{
  "num_hidden_layers": 11,
  "hidden_size": 256,
  "hidden_act": "tanh_gelu",
  "attn_scale": 0.0884,
  "init_std_qkv": 0.0186,
  "init_std_o": 0.00396,
  "init_std_down": 0.00396,
  "learning_rate": 0.00289,
  "beta2": 0.99,
  "max_grad_norm": 0.5,
  "final_lr_fraction": 0.1,
  "batch_tokens": 65536,
  "train_tokens": 230700000,
  "max_steps": 3521
}
Each number is 128 + 32 x the weight over the matrix's rms, rounded and kept within 0 to 255. Layers, rows and columns count from 0. Numbers have three digits each.

# up: layer 5 MLP up, 1024x256, rms 0.0865, rows 686-785, columns 0-63
# down: layer 5 MLP down (transposed), 1024x256, rms 0.0722, rows 686-785, columns 0-63
up686:155168125111107142136045145110163200139174119057096114099090112154129180111131134088144113159154094107154083086093139126126094112087129175136130137105122158075123104132111145126136140147156153
down686:101117162068116200113169113093139120183127136125130048150134098155159155095130151086100116082161091144131203149095172157108164167162142110205207122122077116100140138124112106118138122201110155
up687:119135119084123071127093143098119117068095079138112121186113131141162168171129161167130111150096139105094078195127194114115119107102209094101130129121075092149121083086116093144157178084114201
down687:095136128093090139127193099145127160146141220124137108094101072103166111124094148104112194120132140126111145132167058098128147079139150086178110171134101143120105130100129105121154151143174097
up688:155097155140175155171122105148154128207104102105153116084146153117133121105164133131097190113158087152151154162131120139108128147144153163195144096126119096169154109124130196120128166167087209
down688:074142182107073110164115194118122133101154108143153115138105133116100140122117155142140163105145105132055109179107154138149096130165154159121074104094137138145139094087096164114159116131137131
up689:089108107092146105086188128027122167156094167147183180128126139181126135108159123062163093111161135159152110153140189101065155142144171118115133166107062114170136126105134185127094109098119127
down689:157120063089168140103174148109151100219091128164088053148144110113112112159153148096164205076129145078180072184126112126171138100074099082150144120111070169104148115193148140126082182129132133
up690:075082172137121141070161141155125151135068142093167133139168106148124129116153153104120124084137142076164101108110172152124141136112128112102106145215136147108116097131128107093145179074119087
down690:128106180123170155215121172160176107142117127064129124102106114116097179106119129157113078172105132126102140112103120149160154159195168167108122144098077130110104137104156110088148146195141146
up691:164138179117089128162139118106128166119086107147145161161153124108171128141118137129179119132105093165138084129123134152151167122144129092109126101124211132097104132121132150106139075101084144
down691:119108156061146166132143122140193151147091144158141168098086165123110114115125133110141057100141159104115136140171136190128061127142115110160148147173150121080144136103149127131086121176146101
up692:092091121181108146088132046115144112135129194145137102139121163130147180089186124094082114094127096129115105164127141121109148063065102088142116114175131151104099097089122096124122116119102130
down692:146133152086111137089101149130151137132111153141114128141151059162130122073093176162135125091171113135152092114114170084139092113144136138183113143178108172159157173129179092095146121141137129
up693:110045130152175102120104126047091137117157065112055124135070151127175128168207162116172162106113125117136088144104136104185104138187134101150123076181154139118101170128122106157114106115141178
down693:116119156077089148141153148176121127114109095124161161140105161099138081109114121152112186139187166165102165113103069130103159138156156112151130179090135128116148180110130185131146159136101134
up694:152123129153159056110126106164099128195100158170163116113130113119139128157160125115115090049126103049110129183166114121139159111097135146103083135140048134104114141131107098094089157114155159
down694:105121135117128180081092112070157156096097190122084072124086096117123102103114128120142125160132149157154116085115144069121135091177173149168135123151113186116200172065116126104091114138084116
up695:131119091111095087119102100076117108119162137100164107118124132143076105125109104165199173133146132169137079134114129158117070090096202136155160143144106135177188110146174130150107089111100102
down695:112106117148084117179158133116126158133117131111142082046115093153095044089087130115116124197175078147149095117142216186180184180205085123098116098175090156124190178113116116147130146083068113
up696:155150115106104095159149095094117126147154151165183094140133077094172085115151066127166151170119136165096107113120146101137137128151126116106181100157163130130093112131118107127098125127104119
down696:107126116156039081219142110166124089118129126091151130169183164102125110199155164127193134123122161120126144159092142105150130153114129143150123143092112153115075136121099127144125140110069099
up697:055119143079075158121102175151137124123191133100150109139161114104176158154131124156162133130117161135054137175180148106091201181060089157126097068127049120083173102121126080096190094118102107
down697:061096050079126143170132099178121058148190163160134100181153062167150149129175089110132069157172132112076128142188156169153142123136134120160155095068181141151078181153109134125097127144080101
up698:166035089144181076103128136114133166124057156174165107074178086102073192131175107164147081115124138086141133088162117191129136108144176076156098191092156124098090095176124079132135102132133128
down698:163172115116178079106079144118125136122134097134126125120105172166148149145157091157141083112044143120226074155132123155165102216147126198088182145077154138128115141129144139126200123090151132
up699:088126150149163175121143019049106111151145110104136133141140145160182104142169125183128147093115206114180136147075061087141184156126163064134098177084085147126086111173165159122123139131128110
down699:111056113140108113124094131191172140076134121100159116137139144154087130157114103156121078177159083112135127096170105075124148089115126171185094093103172106093189095143118124139150148158099147
up700:160074131125069116083128155099137125104134110099191104162157144175116000117118191114088151095094144114095164114166071087134100121124129150168128120102147151160130153144092134107146155127123114
down700:104123148202060071137071093146130085190108119146084178129088110084147126135145133085114132144149117116106103136140169168136169167132067175094086091096126085099112081146107166193111086116192162
up701:094122146174126139108096060104183127116188146114169143147102114109135119202110108095132115083147118143162158152154134161112082131090150161123155137042151127146146102116126123121082080188103127
down701:124102215163095100110122134122140084144140128162116153143144139080115082136101102145139120128154076123125133140137061124088114107162116143099109135101113095134125094142122177107143192109104203
up702:179174089127118174143199117106106094121190075049170144161155112155193074150134183155168080085109085124155124087127132154104144154153162110130106112121140135167111125107138113057130132185064183
down702:105104137110153071134150128129137133028141116062098135114139152141133098114120149163124157140110132087184119122035176097080182097118126111162110146138091091103167148161117146172125093179107092
up703:164143090095092172167144147121176124075141122171145147123133127083114130126130118139097097128058133137113110110104149113112161093117142125122112074119095157114100101121121138123178153097125093
down703:189158154103119131085119090152180095163089071104086138211149175144119092162160135119168126108150149113063159151142079158153123173116125124094112161156104150138130146114126130108086133090098099
up704:139121124075095057164121088103151107084164090106070065114110178160170185162095102129074094120135129120128179086147112163078084170150093081184119163138143146120149123150115138135120121039131110
down704:139131129151140130127199123211135097022082059125111093150062135148139151118073103117131172139158116087156108149124158160077094173077124079127136144122151091137125137157162141094105121177072076
up705:106133166155182177077089049106100045155057107126170066011182097065141117168143120152187093173143090079197048158104114065103071123221105124147119112109193215074088117079135121097040110143173162
down705:104150114237114089135085079139181128224145098085133108063134142141132166123134090093111120075126217200145079072152190104163081117162162103140120139155104145202186112123088155075117194107136090
up706:171120174144186131107155080121153134134111090149181082103115160162166127208114074127170167127130137114132134200154078129104211186097123118130126137094079118190095144124144164106102072135111095
down706:148103076187073095121073153135175156115082123112128100165135134153170108153101184126112136126123136139081124113097121095092113093185124152106155118142144104125128122111111198062183072208196083
up707:110135103154089138064112110129137096162142145188145065144189098196163111113119125158173115072110125078108083104092137065118140104144129121134055098138161160142105125129152115115099152112136113
down707:105125132137088099142156112126114121132169208112118117164164132156104117143082080136097151153133165136092139142087112111113084108192128091148084133107111092145135164137136133137145086144060168
up708:149161123118133118082141093088132107069179084146143144158129149130167129130104161135091123109117132084112134105099145117056165138121207135086125146107133091135121127157130189130156163114177034
down708:128101130122118142121175132208176099142098090141095134103169128081131118159103162129106134136132134131149146092137055164098162151090114100084101147131141107154071176113161243120139147154178084
up709:174129130056167066097128124098126105098106071120149106122134096176113132124123136129181149128052142108145094069086121107147042148141103131135165087144116132123153176180136071118191164122161137
down709:135136140155119126084080138110177156121109073143112128126159129138100172136159132211154146130175117096121158086120142148132115112139150141125143139108163157144131101078140190109067076119071085
up710:053099091126136102144118100128079133093106111101173146100163167162115141167127149132133113147059181140136158189153141150090153104113177122113064072115138123073109141143152135150112140079114135
down710:138155154124172175154153134131132189112133182121125127112070073155151094111094145136093124125112078102107129154100119156125198078080085127157152165136077146104144158126114132145146141115099103
up711:112168085124132142115127138148165154189082129149167136104144145136196176154074183108117087139173079132122158107114143151096122095079154124127092120130111139108166177137162113145071181119084177
down711:141174140132134155068084116111152091097098135101094177112055181148213079211142090106150148163161081123103102149120172142143118093057129190156094059136157121127128144077126182108164167139077112
up712:103127139121089107114074142133130141112116102097183121147152112086164156148123141109167124076160126142150118101101164163082116134124089159150132124098122101189087075119135104127146126136142136
down712:112073125140139175152090113099098103142147190110097145077155119162083097132137151140123100145089137159106123138139111076100142117146137114133093123123102156064090141172148093070150112095058159
up713:117107107118097189090093091137056177131159110148175068147197159123108165096135135131156039125095137041072101121106134085135108113092113124155102105087155185168178130139192121122155100123090165
down713:100141098125105165121155115132123157129134102133131087167175149112124144136173067172148160151168140084158100188119125103134106180123131097150145136115169135106119128149064153161144119168130093
up714:058147175180161103092121120126125144100099137139155187118118154131119102082099115166131142136132151145133118119095144134125102187130158158116175077166169180133108064156098132066100140113158091
down714:115142057085166136154131138153177112125081142131103118176112138112181135130162100134134169128143166124158082125088094132136143128148094112093093172120074085110149180127131178086169129086131129
up715:176129071088089152027148144105108128104155142139160137134104124107094120112121119160114085121122099077120145166192168131149130080131080135103129094138120147130093121118116098080075112195151073
down715:177116136189144174094155134136104112133095125092180140140098094112137104130119086132087122095114105121160164106126091127144104084081131167141100115156131118152197149136160112143080181175122117
up716:134062090170155173147127129159165154065175091123112132112112122107119144134160120138179128207095148149128127107162153127052150119105121147148104149134078165153109108114153138089177184184080141
down716:148179055078173096083100166151115147153115137086089126088104135123091108095115157166110139070092152162142169098114064124085136145135081132165140107148134161126091163119170105197139132104102106
up717:081145106090149167096149110088088107155106113104133087100112140184123141145102104147156105097109176090170169155124113133130122113072086172134090159109163100143107221143117166125121153149164088
down717:119210144116144156148182118157124113078151123110120102104168160128106169125083101129103094114151072155157094139108089174164120174123098128118088176194114163190142120125111116116134147069138052
up718:103129205098092088114138188153128135070141137116127088152130149188145214107065151110131103130173146143118156124126188117183137168122155155071141089099114130101213110161105089116172133151091168
down718:077160171166097124111084141191114127122191126101184153133164103112137149126110118156099141125128096138084092136070122166185123117196122116194075106128140114104134156115127134139069101163082073
up719:177122183175090186089080108114097142170108076088098063172146148112138139119145079119090131148148104125095096141121149135160157149204158084135137139128114073141115137105157129143099134100126139
down719:106146148102169112179037140166161150135030112089156157143107210123151149130114118119125057152128147149127107187083118108173075159104201102071119112134133112106116092087118099177128141159149095
up720:105037117128152127127139135070118156123063096140152160155151122124140179043118116125116109102044158126103106155138166134049131088115120101126132076118085143111125112136134127170173098141115114
down720:152132132117189139072130173156164137141138126115141133112099117052089081132067167129167112067185064147075106159130093119100124145131124117120108089140172142110163116156097119098122226094121123
up721:153201126145118121134099112105083127181201170223113212151138151121108134108132156121110132160141080148123106104103160139178148123193157096036102136117153104150128118142140093144189157080075115
down721:081143110237100156139161115166127137118111178085184159115171133129156126155214181077132099093127173148129156127118085122069147164186121174128110068162111108151148131170111167129154054086156160
up722:183105107171115103127095131035105123174133081133133096120082084110098115151103159149053124111152153091121095129111159166083139046091102161110162172106137145120101175113128192117129205172163141
down722:118124117069122123192160079156138120110145172129183122130119109080117115074127085170110119140078152158125164161178105111133122131095127115108162128099126059113176123105155115138154139093161114
up723:118142146145105145075115128121156137132151147134156099144136167130149150136151108145060056165170150074114124184066091068128089115150051124119094072159131118158156140136165117119127151155147101
down723:172115122118144087174119085125151111227107125133106162184114138163129141136152109129179159089120156143153147129114104118116162090118162122121114108113126095074086134129118127139077112071121107
up724:177091102079184120111103108092115118138154185146167165160143111146107100104186140185098141144115138125170114164093137071085190138142133182042165124079082151118139124131154068100165149130100106
down724:105140087143145178107108169142140208097153059188094139150125175126141117108147108103103109114102167159127193131152136146165085132077120108138147194111140203144137143051074127108136060139111088
up725:100122070147122126117113130069164142112178145076095123130111163187172127101119133118128127118151104123068149089135142108126165106072153123119129090132159171112163113136170141095171148114149120
down725:134150111147182083141119110118118061107100136139123130081146075131099154088123158086132157188066167066110151150136133096108127178085107135112141116122126115080109129142108143135179163065111137
up726:152181089117174113155166126182098099140082151090120084137141141074114087216148100111182085095168113126131132128106173170152111191174139157100124118112118122122085110172159093090152123062161145
down726:116126087132075134135163111119075154185089201109136138114058179207129079122099126133080165085125123131165166055210078122138113048115156158110102136046125148162096154167166113023151176069160147
up727:082130152100133138100080113150152042154102145114147129150106188121133086104166189133096147098113166083145133112128147152109147127138119112166105145088101134116079122181129163096186105103137142
down727:115125085126136084090091141125171185181066132140185139165162128150148122145109136080124140153128162154105049120115161121110162064150096111140137127142102138099142099152167203037155116066172166
up728:166120120124101075087141159143147147165156158092143090121068113139130147108095151103115143087119112182141134130127149093131110129158178093085129135134150067172113063158145172098142100096112136
down728:137080144139148149115107145123107161129133129126136073136145078141103087105177190092115102124141126108139189106175131107157185110144152124107073135059176156088125192130107132177139130160113139
up729:109118082103077111158112107090124086124102151174112099112113128111106094120143168152117139118144111132127089047129129089161149167179151155136133111113115114120136175069129154198151179120079114
down729:081101093126130141153151144186143165127150117127150146147089112143163169100121074141082140151140151130131112150125163120148159153068158091113114137112090087155182086145101168166183177154162137
up730:130127114174101129141117157132116068171084127209136158134108174190147160144205105121135106097166092148131173123113180110119127120181135156128086104128134121107136140108138113089133116118098077
down730:146160102091122098112107083155105124112167121093113172152130123119115110160140118133109126137067088108124080205137185161110109207110105125140173184091110069143154078157145118159120135119142118
up731:189136135088092183121127064136121101142181114098109162174116158095153145197140095114147113166062115130161106159108146177076104205149087116204135169150203135104174130127177124066085101126146106
down731:152125154144185127174120150132167148050145124103151096103136083130115171071159125125180066140107168196152119132168134171116188167153083075164152142102162083152200099109149082163154104104123079
up732:154102152108098186125121137105137067128148099113088102109112107147101177122173162113172050171146166115142148109057173105201139135074125134111144087177079116226130173116138145104169113067096174
down732:146082136219060146080170122148172153158167079169097162113157163087208148176104153085107154085148136156092151106114166097111172082096142092126143182107166164114058148144122128132072097107111144
up733:058126157144195193091088114180166067159116087150150135142078121061140142131169161170229123167140169126114139186122141089113122133123141131112161152141110115110136095114139149084155064167155120
down733:115120135156178119092165141100157158189099173153123166083106120137158074143055130130136096130113138107156104127092116161111078120154197119097148119124162121031103106174201086166098135128161108
up734:158086089121129117151136175143137128149180131097097123126125115145148141135052146074087173124154133135155157150070106110132157176091107121170188090133102148148105159168125064109147182074118078
down734:153137134081122098159166116127134187168130178086191133161087182148200112158133138132169134134146162119181066124180194159170076030091185201114184149146130133149138092042094091145080185102142117
up735:138147102134101139119096089119172137122123082137152127134181123172146120109142168150115096123123130088156093138154169186170144066094095159131164125153115175124207124097172127143138099123076145
down735:177120164196161111143192131089147108128083100116161135140112125176142122160089096125143092134183086177098171142108128111135143127124127169098152179130141137117098135113175148122146155113166151
up736:092124134116185095114117171155143183066112141084137107107094117119124146151145211104169114103140126112123153154136116100137091126099143145147150147146135089175109108106131082103133132094113074
down736:127096134147125089109137109173124132141123114157136054081108154126116107149120125117151114080105136118144097163136137131136104108095141113105105101133199087149118110137151147158087156103171104
up737:131122114140139085155151074095105132106172168150126114102114091200113130097107093105162136151144201139121083102122099168166132152049099194108167162165090122178208100119166115155111085099096128
down737:130146112082203130153159115178134104125133121156110108131134169176164146133184122130115149141116139094117127153143162127152136118169073087122129121104152139151133150089113110095190145075149132
up738:148104166158107134175117150143079083095120107132141116167117141175146128145176126126142103133159104165180147136170133111148175124117140161107073085060118171149162076119114185118156144137172145
down738:142128135136086107109157089140127073109118144141129205136096108115111153105173097077120112159157134129171172183176152087111144194126131136107134123113167094126141107117127099122126130164131157
up739:142102097133108163137142123123127156133110153115090147157104124154070171145115155158117165132134134107164206120173155162119103108128097159126080092144085111166200148202150185104101123169103060
down739:088156139122131102123151165142135166192131115172149150140167147151082158145193079144120085167111115121062167140179129096079129138164162134183129139084150104072121112123148124177098130135088158
up740:155103172123147114128115074139127121114107068164119157147146097086139116129151160099127070105083137167129175144138133157134214169056188076112192155113170155157176149134149096139157129104166209
down740:133104144152111086139145123148164067091140140179175161187144135094147115106077042157138105156114089153119140123180101117174095135153138094129107086184116168074138095118106129167104082054144070
up741:165114084099160087121131114121112121150133136188139055074115159124123085142189110152124120183112111149095147121129141067092130131103125196080136129131170141143124210139096120155126102150128128
down741:159168112144101090151062101096160130163142123104184118082177163092180110184093135111155116104136130174137076170082107117148149169098165098129136129172116129133167131084122158130082131113201141
up742:128121103172078165065138120144149067120131123057133076141084102130076095102106088129135159144092124094078100136118159111120066150135121162175173134116182163173090133151167131122161150161096135
down742:127127122104151123136102127162113107129128155170114118147150117120135160096084098166152168138149107130111132128127125101147072073144129160124080127140092127130167099190131133135101151122116138
up743:084092165139069136090103162079163143097086162177134130152106102135089136130158169124108173114083148101107152105120162112140131111174108159135120168125187146114162154185168068108100147119133156
down743:096105147128122127127107160106097157135144142188133102133176203136091152106103148129119090074110074076077165154127071121145144106111045113181126135098108077142118179070118144128144081165137139
up744:164135188200118133065150167112119100086116085145132155102161090132133119161095128156133134136134123147132107184136157151112119132111122129107174164111108167191151109195136164120155116072126149
down744:116178202152144152108156156064143219124135102094119137130128126143090137133106156110142138123148148187174127089156147129165124081104124099086150109125134122145097104109133119144126170057108196
up745:112126119160078091084205039098172208065176163133124124121189141095141125159207158196121111120147151126146156132162116046094128169103138114148115152109123164089173091200090110097164129130144111
down745:130192129163181087170048105167143113101128171101123177115156138193179161110138145123108166150202129175146132155160162117078092142141210063094183121063196098094108134144161113139079094153176088
up746:181109169134120119139098091053167104081137160170141130168152152152151117109109179107180086124120112076113167146182136130171117090073116117141106135116072181127072131098151104119155143136118098
down746:150124107139118106108201197128162065105110125114095145127102092083125125171180059156197115144143170152175092173187152078148114156137054163114101150011082132144105095111166133112109109144169122
up747:151119114133128128180157093079123112145137112134103143159153098094070132201143159125166146141121042099121172150162116180162168114086096096129148145137104107141103079173180117143134121117127138
down747:189075164253131120157133168103112165113202158119211071135151104125126127020108109031125175142109112121103130127108151112161136138156054154038107153082146073075098162136140116076128147172091162
up748:180125126155094148154148108103178089152127142122125121161064114134039141099155143187124131152124137125126106131144174102107114180133168113126157112195116090143141079146071121128104131124168108
down748:132179100182130172139223096151132132138103104169129150088136141143086158098139110134181130109097127175169129119112102151111136103064097176136161151170117161119099126113122140192142127142134150
up749:135125167165145071135122104120151134135147105158167146159123067125142108106168152125121163131169142055105095074077117101136117135103129147137124132140122135108101164104098123143200144155154113
down749:173118152160120128113118128127115122129124112117109093079133160076117133090128104083182130111116122153114135157114111177105158121120094084124112148109129081106072079174108142186129098109098090
up750:101124148084135115114180144033141149136137111132133199124139152077094155082123129094120129069153134118090180101177138157171196109110175115181128125141157114134100115085109134115148137193096174
down750:130147093065119171116140123176125138114153163077090102170076170139085153153123154123100174057086102173086114069103126121092106127142147127116111116099127117164123079198078080120082129141094076
up751:124145066135148103123093104117141137158142069096129141199170148142172062074143160096140115143123105136103138154104133131112159109108134165102140111116146106164118103156099119067134144114069139
down751:076170077112105109144185129171144161076087130128148182091114142132098110163184125121106157116132055110146196118090093027149161138190112102108102123098127127096119146099107110144113103073176129
up752:161134117131139137114123152111154142143135151155170123126178157160100114165128151064142149100173097127158124194073151100169160127093118109110122099120173113088156127140193109106101168129049132
down752:108106083161155127157165127151110078150144138166078117119175099179110117043095118164107125157125139114145102163192088057156101136171117161143096081096129140115090114097164081161085135104139167
up753:102124189131106077077120105160074130106180123117174140163146120102155073136112131174125126109108114163072086195156110120183099138123182115151164137088118102127148147129124084163131070107131090
down753:115136207100116146121144098107052068119120075173163091130097152096116080087165158132195086131103144170150126117084110064149152128198141176094130110152095115148075054085126110065149147066186105
up754:162117118188141135077100121147120201160174134107100121100135189162133124130130133143144097123147092144098133159133129118131090173136093125084167161100160109116098140079153116135186152142055137
down754:142145175129088121161154129175180116153142166141111153110118116117084135082113089112134142109137115090156091122173100101149071102220117103108137094100093138117075158138158148112125117076135115
up755:089117179140108124106111104041154150154074176115097089120125149076105100142109191162169139100181092138141201118176151125117103084116170132196155053070102141102156162124103108106118125172206117
down755:157121109100125124142122084150095125123100115157103119139133081134144125164136163138121156119080225192146153071110102141160164158116149135125202156188075115158171161102087151112116108171084122
up756:106181100145049115148178083092162105171159118147107151186122101124192123065121153097100124179076161133093127094119128074165103086090130170136150142130129125107089095154142195166133141095167161
down756:106077154132128125071168139203104112095087133095125156116063080146160158129140138152158072116164096131122190138095101084075148084223114168119128103146117144087156143177124131109137082183122130
up757:085090066169126110148143143144135082153160102108085124110147185154151164081140120082090115122139132070137130193137166137165161151105097131090145094138108115111136136096172115126179158056100093
down757:100116120113155113155110115113130162149134146168160162121172086141095066116135104153100152126137128108111089085072131106120139046122123136127110148164084144123134145178146135113192199110108149
up758:137104142144182180108125173087204112056120060118105077174117126102171115131172142163129112072120130125159104133144148146165088117101149173100088138171150110115137123152131108103119125167102152
down758:145136124188070071099135128183173162118123117096082090139141118082113136164154119174167148147092118117094138080137080136160133110098180107136090128173103156119136150113161114106136104126097087
up759:098097121162172134093044112153103070096147141118161079090180143134184157110178160121186093156105151125082178192171103177106122146123135130133128148153171122143114099108084146130130099094152075
down759:121170178175140129139094151152132027119112133200086131168124093084165151127126120088130158113121129159161120128104169148112179150133128138075146145087149111133128095138136134126159089079155127
up760:223081123095062155092106111125176140162101120084132186074122130152046153152172125086175163220140125142156131127019102111134203150129140108093109127121127074095085084118151097139165074102068061
down760:159123151118065086136081083049129180168077127107112120143140122062164142130146120107113139123143132079072114198180129138137181184160117170134129111190111084093165117155206124119062168146133128
up761:142071128086119148146149082075115100123105150095120172161140138181154135161131124143114138143087117114140101167153127147135074137173177125132071093095138157107191136159129076145076067152135101
down761:143143130193109090157121114137150128170087124154117118092132162117134099100169047128112149127151118178111132149102096083186163099096081092085131144151112164177089112101130070077122130131123165
up762:107122141141127109143140108078128107113084113142084167108124186101117190136151138154088107025135115095098183161103085157126182126111110126188106128155152185154179080177137127119150119167136124
down762:155128132118120102139116168149057081103115156114163150163146156148062113071091121054162148166119102142120173107168223134172149063222161120142104124076133114082135122125155157100131192061148085
up763:142093140152206084194130157153122162067132099127102180069147121106144174164127134063136182123217126107161192145164184155155054123142115134138106107055129066129135106142205153120191132143098136
down763:129095111072152147112103132148033134179181153119138180161070105129177135206108139113122163145105109173133122074114129105126210085124121074181169149178127106140144161118102219124059127107217132
up764:124160121076152142145137117134184136154116124139211107136175109123132125119134104151188108148130122129129110114130123124133117157128113134136163124109129120082126115109123124100139088160122160
down764:099101114174122117130160154144178067125125138143134136110164119099194087140155178170172132112199128138153129116122134180156087164092120124128117168177157043109129143129110121132130140134104123
up765:113115129141122115092086158136152098103142159105143088177174125148120174082103146153144084064115155088126204182151174116147160117116153121159113111110129144198138116113173158115107128150121115
down765:138141100155115094110107139132175112094155184110114126087113117158170126136117134113115109173153100063127133167099105169089110114169094129138125078140150118121070160151127087141114143091131124
up766:133155110111102158131092091155154173152126154129152103083153145090174097141116141161136162166083134100124109141116152134135098090125107151100095084159101188089158178157163125099039134129134166
down766:092107116104197109102136128135146148113093182118144138099122152146113127162132140148180134125106136158107104181149100162177075111140112112120086099166142131134184215144161138050152171134077110
up767:139090125063127146103130115143132101099086127115145198100124157134083095188161109113136135146067140070159143180148097124073150131093164091085125068144110119071153101117124092190195083128113132
down767:128127102194180097134152131122129157086108140150113164135117100166142087152150119121114149184154108105123131132140073085133195075139158170185125129162148138099124120124090106176131116199153114
up768:155104070135121114102087126131121137179076154119182108119069100151082055129112138113162139190161089115125077186149166113150136094085111123178180092126106092108130131163173171121149174078116123
down768:152119134178118075141087103125107134122116087169081086078140112107154145156092102069198102132103092077075089155081104131115141146142133154140140130140087132204145125116145069101084086097115108
up769:172134124143119083128171176098103177093116112116152192085126163121119127116079180102134109160066129127135090168144149042107154113120131113125136141081150150149167163171185147187149185061070138
down769:138127123131120127081131127110120145052159099074176143187135158084134121161100119120076097086160115069091109131102122095108139164115168155131184155136104131139061196142175104123115158152124193
up770:148136140150141132090129172143144148153160118158172130122177158120117107156168106101081095143118163105114160097138134166104151073147196126187095106125120151166150096136148156142158141139137095
down770:106161167124151112149141116098117162083139082105153151147176114081167135109096171125153152151133123120133125158146099130088166155111124137118128143138123122130132143171159118117088122156126131
up771:163191086104144144125065128219147098131143114124123152146121137118102130119097148079091131130137103098105120136170173133084134102131097097107160103143131112110097152090151132086165135157142152
down771:187159131170132122110190093109112135155189075134121138162109127091175133081149184167140181156104059129098133149077178132150105115175159121170145171095195087130131119110186194163161118116124096
up772:184150143161186130137112096141156153161128058135168074165087109130150145147110116116117076138096154199157194159176144108136119138141101121133144088168140094167132123126148117101136086133187143
down772:130159118163152069162121117150099135149148034127085149094145043133121139170092124201113119130076159119134124178140075095144107128089085197115133171046101114109195148098050131137133141077132138
up773:141147135045079177078121126155174139148127122068118149096113133128127147076163132125059120099154166156158078122138110133199140188063152140166121077087157160141145081194116174163133108059175153
down773:152011120107119133091131113125078160135108098095159141128139158137046125076129154143181155140141119119096110097079101131175084126143104098054125140125073089125137135153112095155067080108144098
up774:184120121118113172099096114076181149150147113121126143114045116120163169094143106109166102165152127103105109139169152122118195125144178119133121160164069135152146123100074161111093143170188118
down774:151111143081158131135183140107081174167165090154138114177145163128108112065146127104162156131175159133072107108087145129138108138134163096092079156128163097134098154067144111097067158156121180
up775:143104167106128149107128115107072166120091138114189130128198116097159158091120137099180139132171130119148159109142143067121148131103081155163144111146123119149103074106178151129165114137107117
down775:099118108103160089144143158130168133127102134109036163130137068173181148142100121130093068131129134128171114139131064145121152148129088100160098109107130200089148158099096120138133154105105154
up776:149093082074051036116047124128094184093124121078102226121163119149149104169142173094120104149099115094104098107106132139109166150144132163095094082076122152131138090098158089153094084114139148
down776:132141103089109121114213115150126114068110138141097143025117099110123138101065187103142163121134098122140167103078150132148071158096096116146217094150139052124131118192136147093122055104198175
up777:072136207172104110108095124174095104105100103162140177142111108142131090125205136144187134104107137094099181108172154106107153215115132119098081151115129146129108140158148144106126133125113105
down777:103101066141130113131170140178122155122172133112157114139093109140138084094113131074170139142106148070097131102147172102133122106123149154142148136091125148119042154125112124175159142082093149
up778:109153188127177149151108104109175127121137133138186093150144110066167144094130155098189116102064142073108051078156115147136155172126132174126105103101143156128151217134118099080177165136122141
down778:159089063173107120080147112115131102101119134102106126150150143086178094183164143085082168136141080129127133126130146139135166095151160135150143136149187072150147148119150165110111167150116138
up779:153104177100088112105130091110139136140112106184084161090115120153093163149104129077107087168090134102112163111140122138135135055159147156129166127126134036141126146080086097090105142083129150
down779:160166180167080135120146073094157161128118140070142022143134141096123095126134145111098129141087192149165125112114110140132131103183193190114142153171189131125118149136200158077104062073093156
up780:120158147083186128129105109177134130152159110172149124139068157157156127108128163102129106109184082144088117172167072123147166105129136085092153128098091132085092143127173124109115142103099157
down780:159108147136138150127162089195150051125125109109125174140160106135087143124129104106157124171068122142137108147152152124161125085097084105152106095116173106088149173084158080134119116150079120
up781:193175092135107128096110132067105165131191102209154207156117165082105108118146162097128078139099099103121102145148101125120192186089117132166106178141145102130138101160085117130127068048100138
down781:061135141117210126074169084134141146110091157164094194054157158123070160125108124151105133069127119140179149110110137113169127113047137092116129189133138083116124155108130090143122092123128099
up782:131116182139148132104143148144146095140142153170110114135120124130161145102142161135128110134122116046184076117131119130141132160204135123158160120125153137114103110171120090104203120067077157
down782:175145175141136109132170157152128162209174113137136105152139146189093122101171096109129148149074185193080152111102134120150127138111109164167156113112099142142180166142082124112137180127128131
up783:163072055159147082134115148080152130157152155141146139084116209142089150152156128122149077102160089144104111128152155072084118147149119104126163098119106047119099083140153150107114082154157081
down783:141178091092141098113113153122101138112079194095127117103149112140111160205127097103100159145078098183155090113117161112138115072211172108140152103096102125093096082076165172124152073075115103
up784:158178128199104156154130131096110139180150081106154131099201160081139156142164141143155121098119162130185109117106129073143089135115151135132103045132166116105121155137117093076129150172156160
down784:157069071178134124165131137125166147126143107135135109172122226167101094146136180105140094088147129184161154131160125121136106167120153083125105100134170106081139152094114095092140146150113130
up785:142054068117133113132089142105157108075138131174146177158098157127167126123121142143098177187134187145126061163071130113188076096075128160135176073082072143102141103129110120099127178087127152
down785:104106176135190096114157154118086196044139055202088166129155101090108199049118112120119179118089160112107128166131147146151099123091139114073095142188164072111117151110167083130077086165135108